Part of a small language model's weights.
Size: width 256, 8 heads of 64, MLP 1024 tanh GELU, vocabulary 8192, 18.4M parameters.
Architecture: LayerNorm before each block, learned positions, biases, untied embeddings, normalized queries and keys.
Training: a variant of Muon for these matrices, 690M tokens, 7547 steps.
Each number is 500 + 40 x the weight over its row's rms, rounded and kept within 0 to 999. Layers, rows and columns count from 0. Numbers have three digits each. The size before them is the row's rms in percent of the matrix's.

# layer 4 attention key, 512x256, rms 0.0674, rows 426-511, columns 0-127
111:457488470499534496476511468508486503535525526538521463551495534459510466441552498537515474476564582516594522454504550459567417510475489470523531530546513545515548526574513416574507487498503470471457520524539488466452512454460527420550497492443524485554496486532545581450576553465607523527495438571541549550571512526566505482447394530560555447482514510502542490457516509439425466605453
111:440483525557552563488469481453469594526475541516511459518492514532512499515518510464506550474402514438502581463494475587543405603467566476516488479435509510445509470479521479470524552500547585539457530595402515525474433461480501512517502480548464507539516514509488469473486484510538504530500570471465537491484477510460535527428470517521498534486514495482542506449501489542549505523508
113:496510398507532533501491516481484572554483521452414556427472501525479486438495540502434533476470535479470415528484507507517479475435534502493523452539532443500472543632470514478486495462556472538522500470484487520571533502486441509518518509449501484520428559535469492459504432565507514582536478544565514493433522561468553512593496451470456561511536604510463471480484503508483492498443
122:585488475445541461496490455517524545433393549482475457530445501522586515440443509562452502536530464521485502467469522514473436460416490492506557493542546496500532544537493498428530479523509453518483473470490491513548410456594505491448540474481555549457544524482537506503509475541499518450449495519471602482501504514504463475517484558498550567489493521499480468443507508456494491494528
111:535509508424509475561519494526452568517552509477499515478553574555498498504527461565462489537508478528476450413414498468500509436439497495444483517545510547370507560598518530482509437449538444467480582477497518537505478485500551477528503493555426447630543446522461524485490480545503494503485520474528453488435520493507498535483444512429497530496475579551470484562480483555540538476498
121:556572444497527495557527486527498415478524536461466520398485538467474501510500494530530561447482489515473472557506470441504499520496470436532538465507485566469542464348540545557475420461481577483489498517519481486482505493533549495486500469557516583574487532473530562491487556439460525533511487538558617506504401507528471520485476543482397594538465520498516538433458512506559499516531
115:466508418481513455529542470494548470560517436548502527511513551474534502481505381562512502439481493430456458473507477508502459444558491530469526501459523507557517496470443537459555516530568406530529441505534532511520470377473479470494464500489449479490497520478544580526473539515468485505528413470541489488535495454486468464520435576567571531465530573496501523551493513534493544534464
108:458492505515467516557607494476541599476565523598481439497445589466482544507477507518538466538503454474495483513489482482528554442519485515482471501478511503466539480455478503536543498567605568549587445444496519473469469492477448474495491445536542458507568517469460481483494477569461469521458484522496620494502546518493467521511512465547430555503503506415454521512561577497519464502531
121:522476439580552501528464500532515534494483541573572471468526558439496491504574506536483527454511462532496506537485491498494467509494509528492588433488431544505559501539503500552449474538511509517462469595463445464474501544469502533447538490446498530495537463497480416496460482413492434509491531575563564538485487523482514604435556566509555525508427467542527540469486543516433475537540
111:524457423517545500530417504440471582495504482502473579526450486492587397513526470498479572531418494514434485518510546521507503461535512526503607423415516495526506448483510488466502526529488498525451519550500533447515530450491525479504478568496549466465481528553519472540517460488465527545479521530520505449507506471537536490467461449515485477453511532473555484476460492507536429477480
104:495563496513522497492546472523494510463465520521560496454458519517450472496502416477554509505565553450488576476497581465561460501482414496507443475540527498495513465523472569523502558478519469412503470484464534519499470442543533520507538512526593578465433534539539454499484522495468546517508545473516554498476469490476468446550456477516558523486509403521417484526468473463607434422488
118:489523535510487541524529499476517476460499483484523533516511463414514500507450494509527518495354513559502488494532532459473510519547512463533437505428486445562526432510553452478497542506488522512578466460426472548485503562453456551463510516572604492544458507491491499542442493555463488559472576497497563484479447479494472555500460528450467439457511501477484514516493524545540500519501
116:560510463459541519440484496524421490463535471469497559414478485533576478490554465501546571541534564493530490455520434414538505581513510511558457541451481518496526524537525579493462503480546476546558466500465542497526478496440412527574581500495514499502445510536439465569419512601463530444506509467441513591453488484499475496510509442499529467460437496523490491486536521548509512470480
116:522455452540509500531566459444480452524531563542554473469523471459470540474485505519507483474509458570513459440474482479458562452483452516526491545464498565547470534391531549513472478508446465505409522484485496513522520512504648484560493529442528465489489462487520515536460506472477520513506512508548510454517424501441415509469510543467519512598464552479482524535420536550529467495502
120:564541494503517522432507523581507510516401549545520416479462564541526451509513528465468554556408502510504503508551507567507506510485474449510477495541496492560495453454520507515440524460467506564470488579551466487533505495515527558492426518443488526493517486547473506537599504480464498355464482488492503460506553489481562507556551529544467474506460529520484459530531463489465439461485
114:488511509538473492570520474508544558476529479463513495531528520452486485486527474502487405499541498530445480533465489502525509498567496552468505500451416473469511531439477523516560502470494482462594511548509548499526454585505451481439531493493474524468624498344523506544491535496443502512522532415431503515531507446470536414475463501593485462419507555537475444466504446532503422443543
118:489521465497507410556521481500556507450519503506505516535533524449504473610471508533505490535454541488458516578555503527513495473487524512507473533450497525515510506528553512468423554488435493431461556489487460509523529550486513498405499508517424483538508545563518486503472541565487476485508493514472417538559431506427534389439557521455410540480494564561529547511510474558512492508488
115:543500499568486504533573479519514491466515498520456508441460490447536532522503512529487481505422552508531518487550538408487511525512449476491487448495577475534496482551510537463490526432539445476454496398497482486508476504508504544545490489445486482504457462536513516522514487490407542504487570493558502542484490501537472541460509573511503488451404528556530595519481542483566449486515
116:447490544493537514522451536501449555480452496482511475534501517531483520478393445523459477519526492551513509541483517532630603476513447401498509507545439468541420534479530478502450607415437515523470535507462554457435502500500522445473603501463580499508517459545543482486507467497429533503540520543518474483527534505487488516583493449531508508529554496437535509528497480492505503481542
112:502524502481547440489473467517488538435430523510504541445483592524498445475519547583486475463404540537502590545477494548474430416519491527554524477520502515494559482608478525463480470527501498521495476463553419559476471528514518457566480520561506452462565528508452459449491485539491525391471486518556545496480465491525537537447487485574477470473499545543537517484468468532550533520478
101:476506519483430542595581486525528523551519596484555521487497485482479491467497515522498487496483481497460493508439510495572509519437525456545589513475516557444450468553443461445465500604541572509486532545493567500424487465524470462540527464514500468482511496588553394449513505479500469412495497456469532455441580500505559468482424498536469501497487439522504475492468500460516621520466
114:567494525496502450499498444426450566561556498471547549464511556525532538468517424508552523525561503513445428487604478539519509491527539558389495497506496486537501474410558509519507419475482461480425511447497510420509515482459537522503508519497503541495498466524502482452512530427531477576449480495567530492550502415460429474525425592483467518452408483530562514538571458506527450537529
107:477484591492456555541485503471499491570544490453478483496515460539505475473501577463460459546534547519538497548500493517490485474449507496522523452508527476445559479459508515554524476490563445565528439534510567420551589547522518497559433462572545475484467500545487477480471495485577420523444483484543472469503493513575521428559482446476450545480501505514582559526521530486512462538519
103:525491495402471481459520504463519522547500540580499525439482501542449437503491473466479455532465526498538542447535461462507512561554517461491558485481466484495525569457483544548508554571475460562545482438444478477516545446460501506485549574482540443502585517474524450400491486485419504511603528431577542481537452473470485478518480534510459506500546434504439465527498517479526496478498
111:542530512500494513426513494520496537510560478483538515523502444548413448466586474399481510439523487547413549481542482492479505484461586444484534529564547486556539417500464471478540567469514518519543502501457530452543516474558481447518496575467513520575480473553581501533514538483454512543478503543473500522410539425507479536488462489500500468559443507522526482515548410455475480501541
116:537463432500509537511500455551472478535462560502458458488491507499517471499528524489411548495468534534516499483479499456475463537485503414513526497531517485539543431503538510493550547421507524512529524566492459488500479460525500555458535427379437538404427521486483499538528434523484487530503461486530494489476522475467446531514425563491519491542474525553531532520534498492539502490545
108:482507517526485439520467551547531496501525465516561464456418465427487534522536503479519500479518499579411446536499418570513483554445470519479473544603495521537495453552479538546484537564531522507510524521473531508520522560439484504548515553562566512420511484567515483441459553450522523523480476560468540483504563530534493478441528369523518472471499483457519519497518546410480503517499
107:538502537535405497441533458469484489554452516475505525543446497491566525469493533471451508456540522521484541522542499453508494468541448570487492493555558509444460437484525549516545530472521525464477461455556525486526497473478528529513478482494509557409537540433509633494490505453479438492570499514454550540423476531500507469505521509553502474512492488461472460483526430466432481531492
103:540506519557425453582547484465493499504467574518513520519496503547532476476509528440470523520516473485480467494480503450374475584453505516546511541522492525452523484417533537464526545526518469472464576524517515499462466434511523511465543494486539520455510410487566522449543530442551569499493482504490498478529539554497503534458462577630469517590458485499489557506497511532460448434503
103:468507437507425496501475488571503464549556422483503520566551550489491496481479577560482477465448508494468499484439431467501449456544440439500459603523584572527465495450495529462523485466574490542474507552544539528468420503496506473595534512443571476501525545454509527481495531535470596557544467479471519502451498465472475510504497516457530456536488476484510505487542505438514473532546
111:394514506586492479495501454453400453510488536486526462542570471477458512436490466522439497437453471396489509466488496452454531498525483541469468448507475428496458572499455465592595512503515543506516472492414545510477523476499488496508486557426509501435499511457474525568460436522577524534486465475478535498477574499486509445502477580495527477548504600501475506501544481529542488474525
118:459469459502449521473468518468499515515392579559496508530544545531521455617475545483477478556503478516402485568529524555602508468529435467514446529497432476476489552498545467515507464563515551464484530458458457543504504463520502542503467439520471503534531490415486466531467519496509550475592516477534509492531475493548533534457496480495465501486547556420445522540479524478565550389469
105:533479497531461476456534519534405491547505517552494437480518536463513470521462558480464437444506455532590448520493498495529495498512570543532588489508411461476513487480435486431445511494546557486481587479454474610443482593484553461478504521490498489456530516531441462564561473503544546460495576484497479532541511523454476484436489570501527432470562516502457480501497477516503549458439
109:475430512592531552532430422482467426521507472551423468465455462495396381505490460524471443564445608476459509470527538495431521489541561491533539495506460493526455556488530453541475542519550499499475434472539512427505547503518496573469602551500521467539470461503467467509462512488444515503510523499549485525543534493523458481519487516441500433507528509531393539515499474489427493429561
113:506506438463498435534517445536456440487485458498487475553515477425504516524471506514501505525495506437533480509491573491475495477460495486495471510511504539492460497671535483503589467541467528474466542510505513443522435477464513548466467518472458476523466484460516463489583497525570507473583480476514455428522490474495523463522425549497429520511436521550507490454449519546529540488509
130:564471414446558597576517528514490465456504524534407567577457540452519564533525431512508538451496443516517555464489535491432499585466486566436483512478522547539502504530529481473495548499509491478458544478482487455439477458518547495514533536424449481440452525546560501521488483494515526534491489480460483485474513476496489484571498553485503539492436492506484515450462457541465533501476
116:479443567517450548528486524501500551442578605509527562483437451491492426565473513453517486528527522507511530418490501522521507540519511441491490518581537466453494544473513532538476487510446548568531473482486477460527506541450465566434451493512567524487452519485534481463452489460582552525553477494476472526417592512521548595515496433493571500531502431485492504469560544479473510496508
113:451508527553515396492550388525460488473542479525464470496519417479484461572575550505437425487488527451528457428497499505492518464445450478560476573443482524513552426506565563478536496530513550528544537582477520524435437611511453486469516516528511518480492495513483484517527489531510501469481539510557538458467524491541474441490574497493508454510428496530508487519566472501508523579549
111:395479503497545564558557469461519549506555521496475474469512489440485536448550483474592533511504515557502550440507446481498515530496443548520526511524489507526503442515491515456460537540515516504529531449512512495523558578469464461515504545502526501520539463522440545527456453454515501493537527528532528518499482467461484503538539424462528515450491436389505476489531542440501491653486
109:510452432515507466468449481525467463515488457529498560562486545545495453529471464494459424534437475418545505481515499480488483453532462470528491578535479457536574510571454518444505482395468531491463542522512520422476605510453498591466522526480498514552556451484450561488551464452440494508505446517490495452487463465478515474533506508511457516508570542517417538533583408513552480575601
110:479393483527505542528545511468490486499550499489481417539530551483479548508510481531464510471445541506486507448474484454491537515510511551468490498568525471444491452452477493448489497523437534468538477551489551459549493546518546477512434530462454497426442524518535498587486501533589461513575489538517434551447421514516532466542493474492524461633606463509583527474510522536539506521510
111:571508527477447523433469484552479530454515541488565508487487467428502455503483523417537489529459472544481472545525462527605484475471468377514452486456452537530502434494449508555525520549506493549537525506531569470554453608494499525548464507627480530515511554522453513504524470547497500431500533538602559482451510526502511592485533422506432506473466485521512478418513490454520526552465
105:501510467438415418508557543522525490454557518466470448569427545498475521518490554490505471452537516551551493511463469495478425502567452454537578485485507480522440427459491478510504480477523489469503543469474554497537491472527534491459556529544495557458457549527489509479501519471433441459504472546522560523485490479492504505535523531491461522454523472568504493510475511556482507489461
113:531462505524508528430491473458543505527577497526523514524519509524483540493487424489495535554469438501599536452474534524464509512485510396547494438512575437515558509507496470489481555532495513509471478548493503484460471438583480505528511444438578509514506553552446494531514476449549512533495524539546422522466488530457507558495440529538572423592578523521504585501527511477425526514551
112:535525493461457416511446472505505557513458483535437483479393458541484422484486479453440458496570513512523498497510452613529502552548527449568485505532528512489471424498566547565426514486469569440518521472614406476453503439483446528494512523500481510560444496490461578465507560537504554473519479471503520564539495460487587484472444531482476486482483533510478518452455476554447482531468
102:472469550500483465462468526531505475536463542426496523588438534530522525468511468484552458542569491559508466513450495524487486560472591466484513462467476519472465476538576599504478482493499407524607449423518594523452458520445501514479481485543489443481465468480503561556495557503456529539466478505513430538493485517465474624525528463519501464480503520494491481596542508535458551462454
117:486501512460531479512471558535484488473531501498514491485563534563434509544547483529505490510566450446480390555467425512475539539515577512496478501505527499461540442519538513501477510478538468513563491484624504509511522491552483532518538523502483550510415466480555497517571455462462439465515557508487524470589521431544608508401474456491499470525467481450519488489445595511488500521521
112:514498515487490471454495463550434433495503576552456459498486482573530493497448470490525552521450482467526543469520499496474484554562498473511504483590492453475459528494558492527477457557461487559550486496530498471499477483468505522507503469592416556511456517456507490504448458503541508496471553433521451513547500559485564510471503384400495543456525528493560456515529602537550532608491
109:506453492539476500486505443481482474584431602530531475458432444574538455520493521441481485503541436561486524511531493407523515471555604486500468500477523448498447504465502455554459456504476504485498512482502446469496472567573524511509458475477472497479435477440511464516461525554462483437481524555549487549471534540474483534411473539517465465607445532491423479544483487586534460445529
112:470547569575547575467444432543546497561480507461469545493540509520425442579491418501502485538444563497533484513575474495467475444537482486546552430510452454524470478458500509452515489467478522535447540460510465487490485560472423461526478557539514502466529444492462477467483437492487530522491538531447548482536519486493470566489471442507458492483510500460535483438503439412504428485543
102:508437503510554456534508416498491535450513473464514463527515516452443479564505449482518489489492536530503468513546496514487462476509517523509547561394567480504472506480549534454474541497469432523477567546583487533547512502517429475536532463522522484598491451453461410498529493496406516417517565545491509520547611498465501539536514533519520452472509447533539479505483508532517460431533
109:510481497462500498526517433518495521506519515466480530551578529545522492566434500480473486427595459555443503494538511485475444543503545424505525541512528525505495492502503525537526488427412548467506587454503454439450418532523450520469495482486574461540492456507516474449508470466460496557477519508482505493573509499442461523483506602473546505503426601489522477565505463458566463480521
108:457481489506465491510584568451524421526471461512490480517552505572536518512466507437478498523457491481571581558444391453446524576554480580505478461421465532538484421505487462533517560573458491529538562508466488465445525448534476450491520520501547562472496505506543517461525409457503443499529473485525507515515485441482569504494477494488499540538453480508471470476571515510538452515498
109:441481474528494490490451462517469499532472542560454506453502503443479518477441486479487445498550522458406505542453474486455539518537456508521442569480529429566543524505483448500563514501477522558499492430419434530453590515515502447512467442466586400504583456548511527538522446449535441488449480556499469536560535537485504483500513490470454523471463520461450471556516506484482461562513
108:526479502519431508520419505433523495519475523464501498516465477423495452529440499500563480473460495518554584554450555509503508522515446532473480507507477564483518438517516470555498529476509519517519555476541478511510498601479515541520459462536587506424509461448560488449438537525499529513480476494450532499431462518535423463513528476413490456540503403504501491473571469487475468474455
122:456510565547499513449351454449471499464567491494496526476476497522478421484503504386551431509460465545468494551481460553501465448477474427540502517460428481530546485448492461542482507558505503555471463519460559528536535622466436511497508473527554522510513454532550472488538486471473512537508502567543593520451571493521427518455558505497525502501528470530552534498526533491486480546516
115:538426464502524571569519464494531497464445557534474496519502547481503467517511475526503478499416528549516483413487496508470520618489574487481505536554523473558487476477477446508518491508506572475574544518372436533445462447485496513465475491414457528424458525516529506563541443481523466541522526423502459512516485532547500470503471483536574558532469576518468492542498472462500503530503
110:447494509569520448486470493456488500466490543558551544543471504539445449426482455526449579502540481432472461480496452471490478512487552556560549563462438472499529564502471515475431500481485414494493407507502505587489487466505493467458466505385519475541465490411496501488474486569484498580526388526548563598491541474531470504444486466557565534430513476457422472454476527518533480547507
120:583464531471438501477490508475468503469503469532509418565469546487493490442490486522523533548446487484581522481448537550465488504434518552448483494497534538439407475519494590488518431494501440474533468452497552597512463368518463523531482472476506493460496503486522469500459512452481545426433578466492482538510526531501492550534556582435484410480525540494492474469540524568532496551503
116:477483542502501469514489498505469506435507430480471473514462563592492554534490544483403552549507495494576526589501455450500534488476496459502463482525497475514574425462482518545474444524532560536485437527443533499486455564471486519518497502492529527529496475480490549484517544486504549471571503506501467497504454543545512450402514382456448499510485507566530511486505519534514459469556
113:478558476499459485494457535518518453499464469538482569476511550507517506537471557534428541511446472396505507478486479525582483529552474400552502553540490552493516479501500541491516472506530524540432476525572467452553491544460442520547494481488553534550491504490556506471558526511477460460557459453554516449429569530546479549464598509569528492420435529513521495464614499464463463534512
115:520464494455475484454483432505537448437490534519577521510537527452506582502479575513541522484401465486481511371476504473490477616479539478472405520557512502469473505493497544549564577481553499528522464544529497496475491547540536578527463536463377496436468480602495573521484488564512497518489449509474529511452477543507464452512487475474479521537509500489510462570453526554485521466503
113:484512571517537459458430499568528503510482546497428493468456457493553548480448457549445459502440495571506501482581508487466557512490492426523489454464521489494514472507481507505564479480490504461502547475480445542470476491469460561491482540560485481524537512577490476557609499465452462517441593508461430492523475502497476499469509483447467525523521468511545397443475475501533452487533
104:564494482500520488503520484570450512538495510495470493544493539544498520428571460463496483416485491451541457479506524464518515518422511478506470522512509553536544418537497531478503483527559516429539458404575478498500500489503512485571497518493460528528482529474521524516482489489501517551473510426538536497421488487457486531422424540496505502535501542461577562553478452436561517535506
105:476480420480499440490520478531433524499466450476436491566523530519463494558468525500474521468540564470446422537428543465495478409467510509512477534543454469469591468553478489562488512557569513459507479548507518542464439537479519463502503453424511471561488504497561505500585534530481507532536466525477497505533452545403487509471542490500524469584466455523545465455468571458550500561456
117:498475483539527553407465458489501523457522506475488475515505456461501555449586417465509438435592521484484491521564487545510474506558576474527529558479460522511481409400506498428523506478539434569503454510487558515544467573518473532492490484379541542527481477522572493486466425519478492527490533536516549465494559489497446558525433509539479464449493504508477491505550407529482545556526
107:477470535559511413451473498468470439485485519515486567489498517508430487460516504477445452490440455522521492453432486485520490642480518472521525470528504426503456510571578540515491469503502562452535572485450530511513493439550447490502487521509513464489438482583513488483550513525507561495533484529552447519560566499535548488456458440528507583451533483478479408565490455574380492513536
101:466549544495492457532465501518541540497426531456463492583521584527530521524510572515566532523476552477505539512530465556515524481515526479487421493495487499481477450458467504528484471470602456520488534508451528496466527458477434542469489514446501553496548489549484493458598425564501498437529501507462502466461506618465516556450531464511559477472504491454570495426537531513475445497470
115:500515552469508423458486502522507493475471459539507442474526516490446528500447524480489506546551508499546475534468518465453472501434477460533429485443526495444440452490470483446516468481515498528458498513438530533437500572425520492493471493541491539540551474555525488550581511440487565504547574476527572490531493466561504441459530448458511408524403567461567502529501478526474470528488
112:556486490501559518539426530567462473545423515470501478495536566548499492452469534520503547440466478502533505451530506468459496456504494447485519508481555448479514440495508505494542517476517536477486445503591539539478536470466535461494501542507494558473430538475439516485496491530491550555534579498538514482457470464539509522486413550537501537561519469494522492473445530545501485459517
107:473460506473529438448498542497505539441523568509558470502503503531536490486555517492567496550519504530489492534507510532541447547501563491484528464540482451428564475464461521527475455517435481481491503526539497495582472490509510537513459462486512495572481468598564543543373484500513447411464480466519476526474479521536556526508561488488544513517488457463502477543538596522433479489537
111:454471564513518475462466529575569518470492477502484455515545547503523447562421501546454532576484411495550408550576508491512505513470544454497475497492505495483438487455464571485540518531460543562507523513514541457521513529509385451490485473486561520503566532544513526484511499454497474480465499538529518479507477523479494468491511512498569463505542538502505396463539454458462475496508
119:485473533560456549549499507422456463475479545504503561518536489532497502510543497462584529466462551446382503467498540599588512454536490582527479516457491495474543582548536439526540571497464514470527489492458481529541397552479470459484502476466522431572514430511502564491489446547475464493435482596533462469512484552557523518468481489452506502460567518536375529466435539475484459508451
102:458436467514561556485483500539510490448454521519469545561500499499509486502469531495558509460451407515501456477445592555482508526523473483435468502472504522494446547643556508553499512512474512500513492528565527400580556513556456486482448514501560462436505424533501512502442513520440454423485543516491598493447489485446490529557495567540485490509542513479476485435541451515525484528400
107:527551591528470505530483496542500494540529493445520481460525511573469521453528524539584420540433501507496572485497524507556467474544549534510483494513490471511427468513483530462513425451439463549540450498496523547496470540521468487507511560570543506516489433582543499569483481523502408453459548505474484484440453515580536477562518388509482542468502530497570476512534396487544450551483
112:485484491440524496547476457497459471493552486537470462530472534511487484489485374492426478476503487517504489502502544533515529502538552533577524524469493417494571505527522486535428498542524513580502547512466472461459476441501505467525512534567503570475525476485436465456472550499491500533449431469473496517493450504510530532500546446558414530464483477531583543535523504550517539514561
107:502458468574525519486445501449529486470507487517483491508491531507547521466519573515470551478517519451452460511519536545516507435475578520491548506491424449485598533562495526467579540490449525494550483520501434506478446559546552488459445539460422502464499491454526575553479481478471444505454560439519534536491497502474539474508574557538529510493531476451500456476519500530502608476507
114:522494519507525405515518490452469507527483492518558498545500457395434462455503424498523556551552561540544537492494536546488496505499417538486580502469513546502521478506561500529496496535520505457399527495464538564514511475520503466517468461495551553453578519541521513545472529491548472484504512529493480443549597450551611518550470512561529444513501512460506520436512432534488486513551
118:502535494543443493574441571457486490492514501510476543496454584513563467455477508468500440495431570532426536446544503530480443544492499463475527535530511492537509627427485530420404494522540445438461494456539463487516463506474509425525556532480486475504459529459498421468519501544535537507481552437428458482524490528500530589540465557465486533475481425535468426447519521549498505470482
111:530488509535489550469616513529478480487471445491472555515437468520492510444555493522471532517531493515443427542504542465558443494523483513507496537421435495481483482556526498507571441539497464482473540489437502560570439518382490453479522520522519504506514527494522482526444472469492471532472452568464441580458514547479508485433511471524558477428496496552487522551372514547516460495476
116:485485503554513538574535467477514529475466507482539538443434429482506468457544499558451489537487481546527472569564547443498529441489404534527452426403496543457504463477579467538510584509512573396552516502492538502446528488476611461526543504514550542541519560452473542528445559434508466525540545528530536488528478508541486453490518477487511523571443453490407473524450471501445502477480
107:512498500484569569467505478572555502525439504424532515528501499501496448470577454445537534506598499562481475483552497517429453505436476507486542501446519508529455474468540533521448544496495521508494502498508523516514486522491581502516446489519489447489560461480518445540467548485482477486492539506537513538506519496448443503545481538504582483472507519442525510527513477505449402539528
115:499470466510518499541445497485505540526491489413540506518491522434451494382471484453580539518559531486516496502437445569458486428478426565560461563493492524490552445497447490526526494492538494530472393500545514553552487489503452504491527502445514490447546494469452600544504477513471461581552561517450489565455486495567535488435440489565490475465555525564568471438547467507560459596485
110:516471509488507514483524518516566487479499572472491508483538500503450494515472500484504458514514580554471410460454515454543464529529523507440563526475489442437483474499473503483472544445496438473470479482581510500517497438421586544460447547476495547508468449466526504534458442573505455539555561464509522511462574474590457581456521485589545446482487397484509483504484517526538439522446
115:474481605496520486494486527574560526454529452448474477460445446526531584478534527466490396581599488556526561536559440628494478469516484547486505506494512496490491427496549517423491517508577536514578488471474509502527529528489519568509491538613501492506424536502514521532483481465484506485481559505540578465544479465468499442528511441506509475469523463475526480502544509465512487515506
102:493518453478575523574462517452530476454431462530452447459496462490481481525503499531442506494499511519490492546493499543482523509532475555503504471519465500520541602528536510370459543525463538529535492518504419539448502413574587440460569515523497480470493528453540512456485449476426514502530510574475523508472475506458488503575472510480526583445557549540504499479548451551475485461568